config.toml
n_head = 6
d_mlp = 1536
vocab_size = 16384
positions = "rope"
init = "uniform"
init_std_up = 0.0354
init_out_by_depth = true
weight_decay = 0.29
decay_fraction = 0.679
batch_tokens = 65536
seq_len = 2048
steps = 6240
Each number is 128 + 24 x the weight over its row's rms, rounded and kept within 0 to 255. Layers, rows and columns count from 0. Numbers have three digits each. The size before them is the row's rms in percent of the matrix's.

# down: layer 3 MLP down (transposed), 1536x384, rms 0.0331, rows 36-71, columns 0-191
# up: layer 3 MLP up, 1536x384, rms 0.0415, rows 37-72, columns 0-191
down36 087:120144122109132118131129141099125111136096152123149121114193095132113118123129112113121116130096135076115092130147110124103119161093098131147123172126166139147107148132135146154137094146140109076139126129112126133138153152108146158133149083164121116161122141154136145092121142058118077171140132134141135143111099165125137111157130112119154156157122125114144142176119112134106121176145151150115098137135105094125096082110142100144146116147128105094131104112144117129116123083148135119104168159070142146147161098102127139125165127091107120084094151124134133166111139103102136168
up37 100:132096116134080159118121161173108159110104149117090129123141113156123113107168133120137093168149149139141131081116127159128141166114110148177114142131078125151129147133102113141138149109138175098124120129106127114139100155150095096110140147130064167141067118089147066120169145155141139122142127151119091139141153066091127120118166098130158134107167108101130131150113133107143167146103124166149132121141115131131139171194097116145127073089152108097125137138100141151172149122123101164109095142104120084128104119107126130136105126141129131136149098132153128163107163164160146099
down37 109:163106145125181133110157127165092163109152124166191117138133145113175102120079126134104132104102117105149148084193125151112119102168117155127139068102110150115157097098149115133127107142119110080156172123117120166157149099096099131084166141177098115103124164121129125107111111122121100181167122103158135148126116140094104131163129100132108113098157146112138096136119106151116124098106107097125176073118166105141156174113087145158148161164137115121111078090157128095141154167119088105132117087163119140111139141119132136114142108127119124146110141106106144141170147147128142136
up38 095:135109108098140158102163179133168142090090169132129094100130171137116086118140114105118174169136108148084113123109113086144120142115178117085129110151116152163164135143135117124108122120141150121165189160106107133104142155124083118146095156124159163130160138091128143101161104108116152132120115121082152157149165163102103111192096144165120113139104146137123076124079110157137102110124130155161118137112119122126118104150134170117106095118108132101102145106129124130147133158141138132161121105154118120117166135114113122129161145131144130149156076091155148159104131149122082109
down38 089:129117136149125086146131149178127049155147129140168101104100138131109150183126108118089158108138097102159100111183116122099157113140106155101122131113154135125162064150119100124142162160107104117102137149137113127168145136152185142125127150128124113165136131142111138125162131129147148150100095107083121120107072126141144117088157099091115143125128145178125090100171106156103129125050079137111142087129144149128129143106140167129128109100122106142067131159098088131098112108139102134096132122112137128133117089105127133069111136136153099146128149104127088117135120123132144103
up39 093:134111145121107178148131146145117124138122122152097125141159167156074132089144108090098085175129141136107152086116081153088093152108092155132121139119115109111148122134118157093113124148194145094142136146134134107113157120104153149175100133110121139131104144143130135122129149135163120090141079129123140134138124138084154154178114121139145118118111094130157138138151188148149133112125123141150120134138092106136177108103149099132125145084161093135098154120155143144160093114159139119131144115090154119099140135130146168128112089126088095101132112100134132133132133162187128102
down39 098:161171114106092114164113110146091140160127141118121123112093108173156129068134128141168133115150137114123081121076149131143114143129181147142111107116146157127116140126141072161118146081113140115125100135096128144110102130141124116091097172149129147139078107088139114108113185102109143145115138152136112115170136153087104122109122139132089109121103157121135125117127112116129094117139112091124123137144133136114116142118102133107144103155108128104129074129129086113130151114119091169122106143107152128137107144128158155133101157142141110109149149122155147148145099151130144160
up40 094:173089143126153120077074105165117141128172127137159118165106132153089126134086129150135113098153145149116142151141129161120123163124147161166157117102097126078096110116108123086151141107161143125139145107159107146121122107139115145104121109131120149122091134088157085100169120141107111116126123165171125150148163158142138163118128099154129138125115132115166099148136171128180139131111117106127180132108142115109115137171139156140147101107146127147153111127185164169079114137120121108108147163115149122126088136151154149165129108118162140091107141138173121105136152123181112082
down40 095:107171148129122149140138156127110117125083099144104117101169122118133132152129096097070074153166086106133106086153124125147130114138158146120105097132226143158110117115131159110173116136120088169098129135114149137115130078118118133113118140147102100137097168074157172141104167147139123172164088108119129138135148122120103103139151154103107093152165130134152124108171122107097146120101120162137106128105123143146050130119137138112121145124135146113170109106110058103147076136127097112118104094111125129112145149149147128116141108116149096123130102097115109114098152143141116134
up41 109:157102168111122116147117129158116137138156088104137129128072091110124135140149152150105126138125157136122107092150143136093097144096106134132175067155132148107128169149155157119128134146152150137139086158160140128166141124114154158143127104130101143102145139133144151116108161138132094142102097116122127117105122109148149146145121123095143103094139161103114094177128158126151106096128142123106152127087131157151163130144126137128098090106123127119102096119122171154091106130156145107158083119132122154132145140137154137130124155102149144162119105142135085129140140122157118083
down41 113:116142176122119121177152157176094139078127104165130148132108157118140114149143093100113149109091140141110134093143139134137119110134121098190184106127110129120145127156145139149140099123128143139116113155134109163170140180122117080137125140111162124073147081133126145111122143126078171144108060091154150138123086103145116116123087159118156117154141157138133162169142129120105123109113156150148144127114142163113151095157174119164094120092190139118083099099116186143083121123130116128099122142135117151154175184091144147140138113100099144152085139164105160139173148136116160123
up42 099:115124103143109156121092126135123176113132122135151112129123162109117106126101153120147146112130094097121120123143126120121093127113148131117140144164093130111099090125109133121173143152178080124153101166142127171117141160130130124111135124102146109131128117115134167177126105149152125077136065126118124122144142144142156144136089109140090113104127195164161118163097126139145123160131121167145134143106144152118138135165119127083162156169113133122110150130163113103160084095115101175173141183112155129174132158143154113133116143161132139154118121108112102175124112164160166116
down42 094:066103097153146143110155162135089115116123137113144171151126082149112102139085125136161174126149152100080167142100149139145154139101142085147145144130090111108107138166124163137117095141140130087118157149129142102156135111190144115141149104122116107142176135172122122088089084120119110117107212135109100121114124148111116139133124158107138129158126142178119133112149116076172076156176160104131147150160185125137139138142156141108116133138159128143121121092097157133121135096107138111101128133116147136125107147118110129091165143129145151164127150118137186121109121132132135151
up43 101:144134155126127146171103151160092141113120129081097085125106105154136089100120150108145109139120090101150128117105118124105174140108159086099105120127102120110146109140172165143146174132153102130110135165157139110134167154110136137151081142135129205112102108163128130092125135122155096161119132088147117139128098101158109140139107082153102111142116159115124112139128129120146091106107108154090127155119141085150161109165128147107070133118107107096158139117097140139109144162163109132114085141142135133155129075156143126127147160107085125167112147155161073134152124138134081122
down43 095:116122113119133113140119099128105110175141142156167135130103128155100098099175103170146113099079083127099162133171147113119120107151111108125112146123187106117139125136124146129166112109119141110074138124128133126159153157087174141182140070115116187138165148131137121124201105133113096126080147125108140142169127103164148120148097101147121202101104111179158130110123118155089108137183128145130102118120125128140153115121099121105110116128160142099190149125136157152127136087126114103139151155101094121112100143126118121133121107160139129161140121164093124108138159098108155113
up44 104:105116158097087127127178139145138083108163144119106080132120143114145131115127141115123097147105086170152149104105123162128119111100147142112163104138112130132145134127127141154133124129087161184128120164127147107114149154121133133119137123163106122100151119118137101115131153146137131124151145129136174133113129139123095069137127120135091099111126122082153136167171119157111146052161120137142137162143135114145132130157100086129083100095131136079169163195168165119158126182120091105091099118149112152149136097114154151115115123179139163103123117106146146117088145138110117102
down44 106:180121137126126135157133137125160134118112121128153099158147101109083106155125140121140108095096137161134156108147150112153126109117133102087140122153141128103085132116107149157108095123133117146120160147155141165127122122090151125198097131144081150115125139114111130159135161130107093094155132150104125129153125121141146135125175139158081132132104110135123164129116111103156152164105108115119129154128100137126151109176136125136116106108138119078109084169139170134136078141151096106102105106126129161128084123125084108159155129155140111110110147133123132167144139111123146141
up45 098:141087128115143088143163096104130092152150142104104168111152101153142126106111122166142180110129118114085119148169125139138091102108139141094172079172113163100135087175116133142172087118187153131132117089118106133135128159157150139184126131141129122085059138078131165097135139183159120126164100091156083190085164120111119144151141129142102120138106131095111123144134115115127109144133092129139121115151124103153099173153126161107089139136115113129169127125136092134121107169094152127091145147158169160184139156145149137129107120116115148128099110096153135134153122120109106141
down45 095:111156139130146184151139140165141090092155134111153135161111112120114142130135143120110146142155114121076128160147140133127117143135160142172095127108190148149125100161158108140132097141157091126140125127124124108134143128118122163152114127114151112105146076092100130181105136116174083122137153149144090105147099119067144169140117169078122125116118156120147154162126097114075097108137101100136129122164136151068100138100144100106102121102139129103097125075162112082137156130085131135165112143114140145136089097141127101135150153121139157121139124125132138127122141127133137074
up46 101:158116132123125115125128132145180126123145088090183136145121162105120113112115117157093138140108137140178127136154097138156079169088155137130133114108112147083107101130082111095168121158108177133160116127155111163130151113085131160156123116150108128085137116120116096153129149172147126133130082069101127113134113150134142136148153114128108119089173117120074130135154143105135120122093098114147152123108146117142129132155143137129122141113141124125114119125147123153104163148093169080137104128115153127121128148090117137086159102164183115082156074133146085188118127090115160109
down46 100:095110122128133122093147111135145131100131138133098155127155145101118158155127116147122114133128150140112109099147102178125121116120147098140070116129099121088157134115111189135119128114121166141108177113136136160098153143158148102083108150136132185149091131094113157093144111116108142129149170108112151109144084164132107116135139119125169157115118126127140105125129072135146096224105142100171113107122134125126130120119136109121116119130130137099199155109118146070134147104172108120129117123126157120060141141132132110150146089164147137132110088115122102151106088145119098176
up47 101:143165173110139138123073164153119078120121143132116122115128133155133122105111154104111123176145119158147143117180117113116116109105132136126093145163136157140148086085127161154111158112136141116155115182140089099126103100164165104083121114123123146131138137139127170132115150142113128122151131137149143165132172126145159113109149096099115116164153152089088133129077143116154139131120169127144151121098099080124129165114104116172115151112120135101114144100103143154151109105156133149080154108128127110139154105161123099147111136134156107126120146120169116132102109114124142092
down47 093:130141089095087132141134096119143109132101159127170126130104081112134137165149137145098142133121129148125129142156130132139149125138167101117140188118135149148133119131131150098163107170111096129177111127115109105146128155135113150118151130090161135129152110139149072151181142097109167079141136142104136120114157130124146133148125133091148132139111122144145141127140169144115142128117096195143138189091124159124090084119148141144173160141137138111110085137111129084131112137135107121139104141122110163113131136155200125151154113123097150104096147169118105095125171124108077118
up48 102:119099180146116091090141161163152160165152113148160103145121143110083094141105145150164120151139115153148143085180143136114115156083119069103126115149151118103134118143116163173136161079137125134155106133122157158163115110084144117168090115136147139133170108143133195126122112142132118160108126137153137147148132145126109151155116103151112134133122119125161145129114168085143160133122094120094117094108115154122123107133079138073099132130104083170109163093159154142137116140153131135144106145108150122126118112107144144085150119114124148156108103137136128122136144086099138123
down48 100:114079067095114172086128110110097125100109120122175102147157130130103134144102134176154126129141152104104115146107143118172117106156127136213149120138111140120117164092134152124113114114142145077141117130083141125153112124128142082094122132106110146115136103144108149116153084131086107138161164110097131160143138124155128103120156124135122137122097107089129126131134119131106161157148147127131135094161137142146162143130110102106162109169089136116118133163130137108142160130139154123143141173140174164137101146161188121157103110167129119127056119129078133114130110127104165128
up49 095:136122101150105150140119102123083153195137111152195108131121130139125126114112096157111129120161128174067129163123142141117093123158129155130091136125132142139110137121149111064147159147143152079123100151175129127129106126130138147144112121155119104125166138163157137077121183133133129111138151151106159116125100162149106103138142093149148089097135145107135117141124100116149152162082097115105153169081107112106097126147123123138115130110107160141142157149158153145130129177128165112167110111175118081164109112133119115143173065161140161165068094133111083088121137140115172115
down49 092:147133110135170134095140117137092130128156135160099103145143101059122122166068133117088128149164086110150104087101146137149125124100119115143109157134152151121135129167123157150134179162127126137149112113118177066088136139152118165076117081088135137130120113133147169151103110097122151110150093104081118112124153171149093099132130126126095105162145133134120095115128121105099096150097108090101107131142128127109123119111151155154109156163113143164096158115122102123114144118137175096102149094101139163105125131139123099124108095160119153111118122147125137075124160136152099106
up50 091:169147138103115138177157100145137169141136100132110147096159095125161105118135144080113082121117097076171125100093142063135104119118167132101161101138096099120085076150165156127140168101080178129170124102134132103168180142157117135157146158112119147127104138095117142153134119127114134118122142162119112105151125117182083076115126119132148104162118154091100143133123165136150098130132102128102111094130116122167108137146122157126098127152134138156116128130160140168123136120158121121084093102084096141153113127134139142080124116120144137159138139125163132122127147130120125113
down50 094:105159137127164139113121110176121101153084143145117115106146118090118156121124140125117164135148135174159088108144092189111135084145111138119104105161162135131141153100158123108091129121154107103078156153132085141127116160126137144091098135129144090105167130131129158098120185126146143115130084116112082120102149138105115156122103145154107189108159154169141133137112119149148118137129149130145116134107098127130106096124150145124159150145144165112167136089138067114140141129101138128150167152113137108122129090116134147111125106139133090146117126128096126167148128143148076173
up51 099:147153137161102130127148123135140088065136141091109118143124080190119086099133149148100149170121108142135137123120157088113101119137118130177102139124134178158141136093112169143117125124124135147164164156134171124167117121141143119109086139165152100124131143125152080101132147147150111150111132117146121104144116109130125115106150160136178138137167133123130115112109113136110074152107093137103131089083131086112146150161096133143164166119104184156096132127155108122081086185138192120144125126118110095172149117131158148107133097160102084152117103111152107100104114163091126109
down51 094:148183100119138102114120112117111131147098119141123135158123131119178157156125145112103145077101120101070113140127153084123138113142133117145077107145136079116136120148077096170118117141126084122085146155152142144087114149096141122134150162083103124130146130135104120131133144105117136092113161107136137154144094129147133094120139119163162163116091100110104098115129107143104151143111127111175109129143124104079154132124168131150142080173121139087128159135144179107157146103162174104124132116107113143133111110151116122121129135119089153162125142146136141096189164153083146120
up52 095:115110147139125133093172152124162138119144108143095109111129113149148090133146098098148091147128125152129146159130127095154081137152099111127145127136097127144181055174106094166148168157129099138098177123136105114145124086126107145105160147130144148115122169128117102161115130158166156135133144124128146132162107061123138156112098116114094113081136103086137126181144111135148135145093149134146091083150139144079105135128141163100136091115138155146162161128140123165173103089105129115110079145124104127145149114108152141126166122135144075164124103091136156153126117133133139129
down52 093:129161134134146124129118125199130097107080105101098113121161119121132113172108148093147135154137137149153133139077108117137146097107116138085159175079122128108115080111126116109121139146131132111117158127128146105099168140162117128096134128156156126100135087165096113119133093129123106113142174123155144159143149119148117152110139110170149113131161129139124116099136141106133146156157149135141170099133136133099135117115133127123108152151118094139102115148166112092096068169128162098169161139101097131158133106082109119114124151141124092162109135124120156099114141140078111109
up53 090:140106155067114143097133146141134132134138112168136128147160120112133086158090141121099085151134137155127148113134131097151136116139146111085154118148142161124144135136127158097133099170152136107189135126124133134131165126128118119141123100091162165110087160105117109118137120125129102118111077122130139173138124132135208166136090150113075144109145141142085056151148162091144112139116131092188139152091128077140158115122105133086088138098148098096120133089097093171119140155136145129116102145099135089100127121143150113130154109133142155105133099137159103119097126124123129152
down53 093:153135109150119101153119096097115098101118137125146098087150142123137159175128133097122158187135137137117119158100092125140146118112128134122141114096127116117129127108177072140149139068085110175080104105109136045112130131156113137149113134166096122136157065095139143136145114139170116135138145114127115109122155098120083100144131130154150158169085129134157169141163120156139104083134128146105114171164102131093102144111147147106158100102098116152150103113158132130098114120144139133121160113108143132160094141171090137144145117135079107119134153073138168129136105133157129141
up54 095:159135142107114104092136074129105126118063128123121067130127118094116108112104122125098104103112143138148100126141128148138144121054137120102114131139071155101150134125157161171135166097109151173086123118128166161102101127157084145168090141148163116132105121153138146105155131149135159158120146119101133138103113085121124109141152115164142154148105099137108084136109164159177110124087076131128181147134111130133114151149109134144102071162131172130154118132138141175181127118138132142115095155115129145144144131117128137115157130141159156108116121155150062152136143099154135086
down54 096:141119130144152157094176108113100136160107111096138114134162079120097143110113129086107099134092102121162105139155092122136130124157145145118091142091135104142158142129150174144151118105099128142165183131105170132164113135095131127097110154152143092114109150135149101160135111082106113159156123138129126142123137127123152168150128159110133098134129091088134122106174128113109148124119114117091085140134123150092141159126138094153152129113163171101116157158114112117122106137140078097105116089078111157109120137084113140099136092106128120063155109131144132143147110169099141124
up55 102:119139133129125090089173114164142136106106121126110122114120154123121083158110139117103109181124109119165082103135143117101127138096125123121135101149159124098135150086138125117099139138094138151148157149171131156092142108141116076132113135143153107114132111122164129107134122150112133137146153136141099106097193137124114104110112109125127060083148128117095104130168135155133105130136150103113187143119132104172125190088090124137114131136134131117159126179142144150108105148162116105092112117165104127181143137177082103107121089154104132152117120124092100149135125102129131140
down55 098:088108139137113115124153112152135164150113140140159164106112147133093126135127104138124101095150141149153179122091063159117143123124105160157125127122097138138117085129122163210123133106138113096121140100157093121151101137093117128119081148163091090145094145134150148095150133122110122130096112158118112122111138094104083137091135160125113171146085097133121146106123138097145126150137141127157125147113083135091139134111118111147150126132174147100120134190142088128106113084130116113089076157146148106124096146135157095155115075118175105149131126150145176125112116112101142130
up56 092:117115145068130160131134131131101114093102118176150145124132112141132130117108142161136114117146110128117111080118148143131155134142132108107111075147153153142136135104094163082106121157134128114169139135148115162178115117142141089129124159113128108082099190145128111134082130110153101146118144066098078127141104168121174134130156123101123085138140158133148108154130163144110075140120121097121133125146142109131161135176123109133121161090160108087145142134155139127128175144141151157106092149130099129169160106117141079120099096106141095132146135109115126092113132128156114117
down56 090:114129093145106112107108132074125138137134108106111123135127096108107127098138117074147162146132149141094145156127127064153178146112141139121203142118177135106148148139162105153138100097099107139089132102112154119141142145154156160139117136091109119116140101068114113133148124151117149146118136145125138173193153083131083115144108128144113167166092113146123145059148143127126163099132125158110134142133098133123118161079121139099124100130106095142138142143134100114121103125131132180155135147123119096123109164147095112126164162153110119087128118142121107152140116165091133140
up57 089:141139105142090123157100143162114131153107136165147119075125140144117090127150117131141104138137137158159119117138168105157114147146103131125140147097117177113102158154136111141145099125132126114111109123121116100100132128122157099162120137132109126139155145113133125119126105103127117136153128130149132133088097122090154122156096120110093172138121108108110128105119163118122132159131111111135117125128137088125115137157134189127072115095114143148127111134136166116097162121111111156116151068070137096119156154127111120092159101157093108098154114099131100129105109215128116125
down57 089:160119123060117142113133110076136116135155127099088131154123153144159123134126152111128162090132110136159141118122078100099127097108163141090123163120146135094147104099152133104123142178115115146119095149137167157132170120093123116110107092116135136135115093157106115134166155119136128112088136091114136126145163114128106084072137147130186111121147124147118154139146147120112120105101152141130153092140129144164128122118087079142130156166145119136112123098147135110152097130138117052138123176163126135112118094166170140122129128114141132136106126118126142106139124077135165110
up58 105:161075166114091128137135117127113143109099120126116139179160135108149113132077172113171110101124155149110175137106086151124153166139116149155133133132089104122150136092111119127184129103141155142139097137118121133148130111166087138101107125141128151134131106124126118119164162157174148160146123183141134177129148125162116105127127148092085140127105123108135108146120132146160087093124156122102158115167147156124087146168148138147131134112110100150119162148127128180147097138151135143123092119099098096143142143169107107137131107088136119158096115107103154098089126110097141068
down58 104:128131106143186098083153114110128089128109169141134109191156111071074137104138123121147137105136129122109126120166172125122165099113092148098083103141121135095136152105102127131124089111118153123089108153135139186175151141131111106120171146111176175146172155128143104126107131184197116118139124118145167139136134123117132103161113099109178127123116146124137101155142106123118148094177113076135134079125086122154119111153117136117148168113162137134131074132138113121151149149129119107118146102115106106080129099162137112185111108102116151115116152139100124139146113146117116117
up59 102:166114112145142126142133135133167142138143097154147128150161124149127134105094119128152121129134124125149126135183085145159136122120174143121131113172131163140089079108106125120106147119113161133121128156146095139153106145114137129141132108113148127137165101100127130156092129138093149163124092115113110131108194184112144167159103123124143112140149157120171102108127111125107097149128112117121116100070129128105141142157134122127145153115107089147106144106091131132116148139127129130130153131109157141129161145099116104110055115135105104103149083107118140158167127152106131136
down59 108:151130171137118164106123148129111146129071132085114137118150120138166115147163131146105117155143105137110108101104181132110152099140069123072176075137107155160130141105085175131143128140106093135169133137150122148103149149120158092109108141159145118126133182067144119122117142128134145102142110120168158150139127129119138099126177134120124129077147073115095126133143142113152128083122115107126143116135092129154095084140103143102104117126157127115114099122113124107111129182135109139137095090144078075096136167145143096113106149109162107106132126124140093111119089089157106134
up60 104:170138102109118139146136124132127130144131147141114106130128110171091108152096132122130121168176131093144136119130133133083134137120127117107122101206154160167106113123139146126128143121107157168121088164124105135104093156170159146122104111131151132104116155098155159131116125143115138152110096129120126136124169112126147101131128136130122116127084191135118116083135118128123120158099139116139185110079093137158137125134129140140154110145085113103106146114109124123164107104097139151112115165118116134171160131210142139115109129111098109127169121093138129155117142170130122158
down60 104:112117133082154152110131131089123106136124111153122138134175146133158140120133100114124138121129134144151146089194148152126167117137104098091123000168148123126172118099062116131121135193147125116141129108164125099116123101139135129124093116160164154157107139104141123131124070127080182114152089108151146158102165130139103149122166141116112123084139136129123129091134150127147124169112175083140135125063143106170117109154138128133097159150150137114114102086108127112086138095139145107141120083117110096151129137151127128133123099101114107183118120149109125129141140130110116123
up61 096:091138135144101116118118137159150116140079161180098116128124116181099121091132141109153152185128118151113140120150146143097139152132098143137170104131119160090106151119122132118128138061130125137135125150131118151129131109165123154136136106114147089113119114124125104127094132125133135157159122135166129120184151131147132174116084164139099083154142145133122117135088140148164115121138102152125118131115100083148100146145129165156138124127130113155098090128093138161155148141146126167092096099128096125132118159150119166115098138103122098119152118149137101123107097109123163119
down61 098:139106141162116108127152142133142114131105132122152118126142163126145127105145088102113124165148093141124105096102124095121123140153114072148095147152153147076186130154158137110136144140128152150134149140182091125150166141093128125111103145126121057167122137162110164141110144124145141143129162120128156089134170121156122132122145152145130122166156093112158125147138093134111143119111089122107125126119169135121209126110167137121153159141128127135111149107147106110109136132143141176090101113092146164156127123132142143114130145118142123151109120101093125142121082163097127120
up62 105:145127151110097116131110100125124147102072092144106138115133174120128098152115149098158070120173114142172150129151112100133141116130121072132124123146093143163143156129104176111152181117130103109156156115144122109131091104113108121103087169144139119103101181136152141124153121120172139071114138104086114106092119159133141109136170099132111123140119102114136154141154121156106114131114136182170113129127141106111143128149094130107104149098123129158165155130126127178142091142153138146125108079101144103155180158147124130126142127113129075169131107117143146154159124125120146146
down62 106:096131126054180115113145107149138201113103155143094139123125092121149134121133117107123096142069107144172131117123145149117142129114133115114129132115105090173138143125093140161159154129120072146131121114154129136141157116125093177125146091147131115123148123093128141120114180144109121115138172141134109135094169120113162171105112123100127121086123086124159092054083090127125126145165143115135144105143117165127135166117109166135152133086144116135115140121130127161140075138118139145089126128113097146127101133146145153116149125143141105063129146139136105149149097110121119125
up63 099:140152119122133126137151141154162110185099123131145134127200101119146095107109123126142097148128132106114126164159135119066092138114105076072140145151087119133156129135117102140101127124146161097106161160112156164168121136136159145160108101131142156106097168131092107142116142146171113138127132123124143152124124152104113139124127118117115065091156119140116112146127149159171156149079148131135125127129116107110172121096101161070098124123076114155128135120116145143145150134098147110093164105150125073108114114128102114139140111110131114174123101124143135153128132166125126150
down63 103:174116115135116150142125116180142149127137081107139081110123111146132081141109146146114083097141122131161144114104141129155107098142117118132102150112139159201166147137141137156135195114139137130131096120111129148117138099130099132133128141144149069144101162141144167128121173096106175131100082138095141110123140154139181151129128113093131113119119089101119125105134116123110109123124083140152138136136102109073166079120146078150168134141133154123133105130116156109150105169103136099152098114160134134146210090130053137127078091117137119152099115110141078073175138122162159114
up64 100:122109122087140093146122117140117132112145122131096144132162129176142147151130112149127109121103090147078085137117146164151132140121139097103152095124108171105183101129171126111122140118109154128125100151175111135112138144115117106186120190130097142087132135085163128106077131118139164159140171116136146153122146115105168148122129134126114127141117160166111084133148137161137132138103097130109111105122178107110104122142131143128127128082126127111165100128146124149098118141154132137085096142106097154143168147133150155137129084160133075135109135144140122123147088157132106112
down64 100:115137180159097092144112165162128183147140087159132131145154148098144104147129133097162141124133144143110102124119142133137133126114143113108145122117089089109066101112137172138092115133136098111176119129164121154138133119149111166161121141146124137157129102127116133145107163173075150112118101125124134127159117111134124136127069124089127094117084113126149167096118139135136144121119110132193171105123138108146132125092084087133114117120117096127144087125127114111160084127131122107117141149167109118152135136123116101157142127167147157124105174118112132095119130159110109096
up65 099:137073153129127152049097124122128131141121153176141102123088169112101129146127154106153109148142093142079124103133165131113116111149116118088083157128110142110113116113100164122133145135140127099102128155107120170131104109146119080136145158162131142098128160114101116142176168111124104093132125131118153121107120162139117157116112122124117074139147118093147102179127120130114122100106078130144125080138161147112123153167107117077101107116131101115090110107161155123122141195175132143093103143118151138114135183134114116146159103099137135129148085106139139093104103142130156132
down65 097:114104076178177130166110168091166091141132134081140129118162118126188166147174142120133128125144114097102102139103145139123113126169151144136105099130119092098087104126154111157118160095157145173105118106156102156113110120126162150145156151119137151155106165171119130145118143111121093126116129144117135114121108146134097150139120138110121119178137144155135126123100090132150133120145136135120131135119146118105068124122135108118118133106101155085106153128116122140107165114094101103120135111111142097098128112145078122107147129130123112108152098154116164114126137145132194130
up66 108:143113166072055144131105135131153151111099130110078085115100138148115122114112163172105083167109108128144134111131130107097144161049117112121171139118137166170145139111104130106133170101117127152103129136136082133144100141126103150183139124137155158129111103102182118146085122160103098120144098144109098101155133151150126139148139105122167081128133098122098107180178133138108134146120119157115117136152146141151119170150141114146121141164124169145142178153150115143139139146142143073108134109197106139131125139107104161121095127174148118123097129088139145115132114146128129142
down66 124:099148125164132143137136133131137172161137151119111122178127149139168116172123121154136163132148121159093109101143117114107116116141065131165142137140146105099105107127109131088168102108116140127092113088110143130102144148123174120118123170155101118128149089145127062125143057175108131100112115142159103108122111121122043091089103127182155132146127125111117147154113122134149159102121132124123140144158113110106104150163102128144106066144125128128209096110124150125106154116157143123093127150141175143165107125124124091139147125163083110102152162139122125110153125158133147139
up67 092:124135163139132138135107170117145107138146148097102099121134138115125089115124115143157120151170142144096113118153099152130118100106141111122136102156092121077119162106076076168085144101154122122151110136130102107108133121133147117121137131147123167149172107131142141154114155104165144109114168124083107153143149137104115129139123107125136120107115089142125150152114108154161095197097144099133201169114130111114149150165073130064110109095128121136144103106171136126123122141143155113090130156108166164171070156154096120167127137132121112140123134102169090115132089146102077104
down67 092:132136136115098109108155106182121106147128109159140148124148104115123157092099099132078118154081097117124098143123099128151106081123181114114153092133131118168169180137141127123132110126114122107117138102122096108135110139099105126165126123103143102137103113088099172162140151058161118127132164114143132142111120098090111138098151156094120095094186126142134192183125154133138085090141125193133181089119140170124108130068137148103138152121112126145147107133147132071129128134143136179135104125110100141073177101093132120094131148131124095097111125148126150127088129152082110090
up68 101:146151165075117140109128161139123126124081173132101113146153177142115119146157130136153127150165140124150149111111106138139162137130105135126162066190123113132099133159129150137097103119112160134077149118115163133109103115171112126148092157167135131117132127135088171137136161124116117124153116093120149118122141115129148095120073147150081113155114160125143102173120107125168090158142116116136107085129098155156146117132099124107053116131125167109118124144161121149167090121125098093123093171140140111100121155140086104108138183107115088144131119117148123129135134166109162094
down68 095:083151138129079095138162113180113149117121112124129129134165179115120144104134093138102136156119120138123137112118084119108157123092096153105150109188110095147116137133127159158151095113138086112118148080139127134122163109115125140127128144153153206130098164127103136104152125124201098131125141128135141146168144103120103175122120144140153102141108136138115138137138138153135139107157094090125094111132108128124169082121109120098080096110111110133188142161121110126115136105133113133111146149151115129134129093157150148148118112171105154135093139156146164129146102092147116130
up69 098:113138145121136117120138131125126142144132100103110129109125073111114087129119131124089125145125165134166167145142108132133137114101164111127140102150108140147139128119113152156166146143142122141110118128103122170175125097111137170124118091172114136120080131089147120117133127098178086181139112124100159161095122092101092124159153144136124129150155155109110158107141143111145137073135136106118119091128132071108158099115085124086120115172133164126126100144121077134137118131124149117170105140125156084103158181151130141092100124127133115150106138141109156104098116118104134126
down69 102:094151174188120099096161146135120143124156157125147138166136092111114129169120124159163162125130125097089099140130087128103145097093140120156126137149139144138106111119149130152124111149079083132109091120169139111111123115148133115093139171133113120115164078107146132121136151145100120138146178136139120123167120140139085110132157150102130136096134117086133122145122139115105126123106117108114143118141137079152124127131156135132154168120097101121140151137145113108145109145138144127132178102132147110128065162088082052130147139151141151086124126117104115142126143112088194101
up70 105:136110127116089110151124100149092173151134132126074118120149118164146133138136137127144116124102163170170108108171139175106138136102134089108164134130097171125107105112143155111135177119107139114147147127140152106104095102097118099153100146158129132100093140134101081117162109190170070126147127155096138120113087083142103113147146116150104119091152107129127162173108137142113127098164163109142128084135136098129122134145130116150140119129084110119138117164154130158147089103112136158135124161132141169170163118159091126126126137135173147116143092139146097130122143172143131141
down70 109:116144145133128127089158114141080108116168154126158130136163122137117123118148115143135142108100124149091152105123161128150146088139153144109114153121098123097101100106127145112113128147163117118139147125158124157159148120101128158111094103125136135132111156115135094161119102124126148131137159119107187112137115176095136149112191133150120139100123120109124144130105144152122126092161127074148132090099111135130119122115137109151117143149097100142113141081124139115134080168161115124115152125148150123146101164146110112110122125130104117191115141149135132161113080081130133145
up71 093:151167157113111150112102101116063126092120122131122108118144150154110142107128155184132108119152113108106155157134095133153144158096090150150132156131075161124163124097150096115142135109121166149149112143157143112153122123093122102160120143144125141108122099139116116142110157145123160141106140122103132087134118140071145150154177103131143088113165169144119091116166088128120142124156107135097083143131117147118118142209108147099137144178153166166131097138121134116129143145140133053136127143158163122148059146149128120135106119127156116128127138096167121172129120159179138082
down71 093:180119117135136111145098162132125079159160128134165098121122120104139156129106111123139115139121137122155121139162126104144147106133154116128165105122136114141147087165187159160077100151154118160153130108137088095126136096086137167141152105126119110182128160149150162166111124156126126125111148089131130129119109112115117132150133131106109116098110105171064090107109141128131140120169057157127140114096127129138103114101122182159132152078107115120088142173123123116120077136110126119151142111132093076099157108094129122119189119129121134090145125089082133106126161129133139105
up72 109:174097142186146135112136087155134131114116129099105107171153144100124134130137158090124133167145119113112129125160120115127119156160119161139094116184111119103113136138099131094155159134158085123166148096110135120134135091124127086111111147130129152129173140135145124162106174158125092162145091142104146119149126136143143147131111095121069148120116148113161145114133101130137113119167090162139118201105119140147116129177114137152142096127115165121158080086100138122130130155149115120137136154118103125131148184138154118116121166126152099109114067137188131147151149126109136106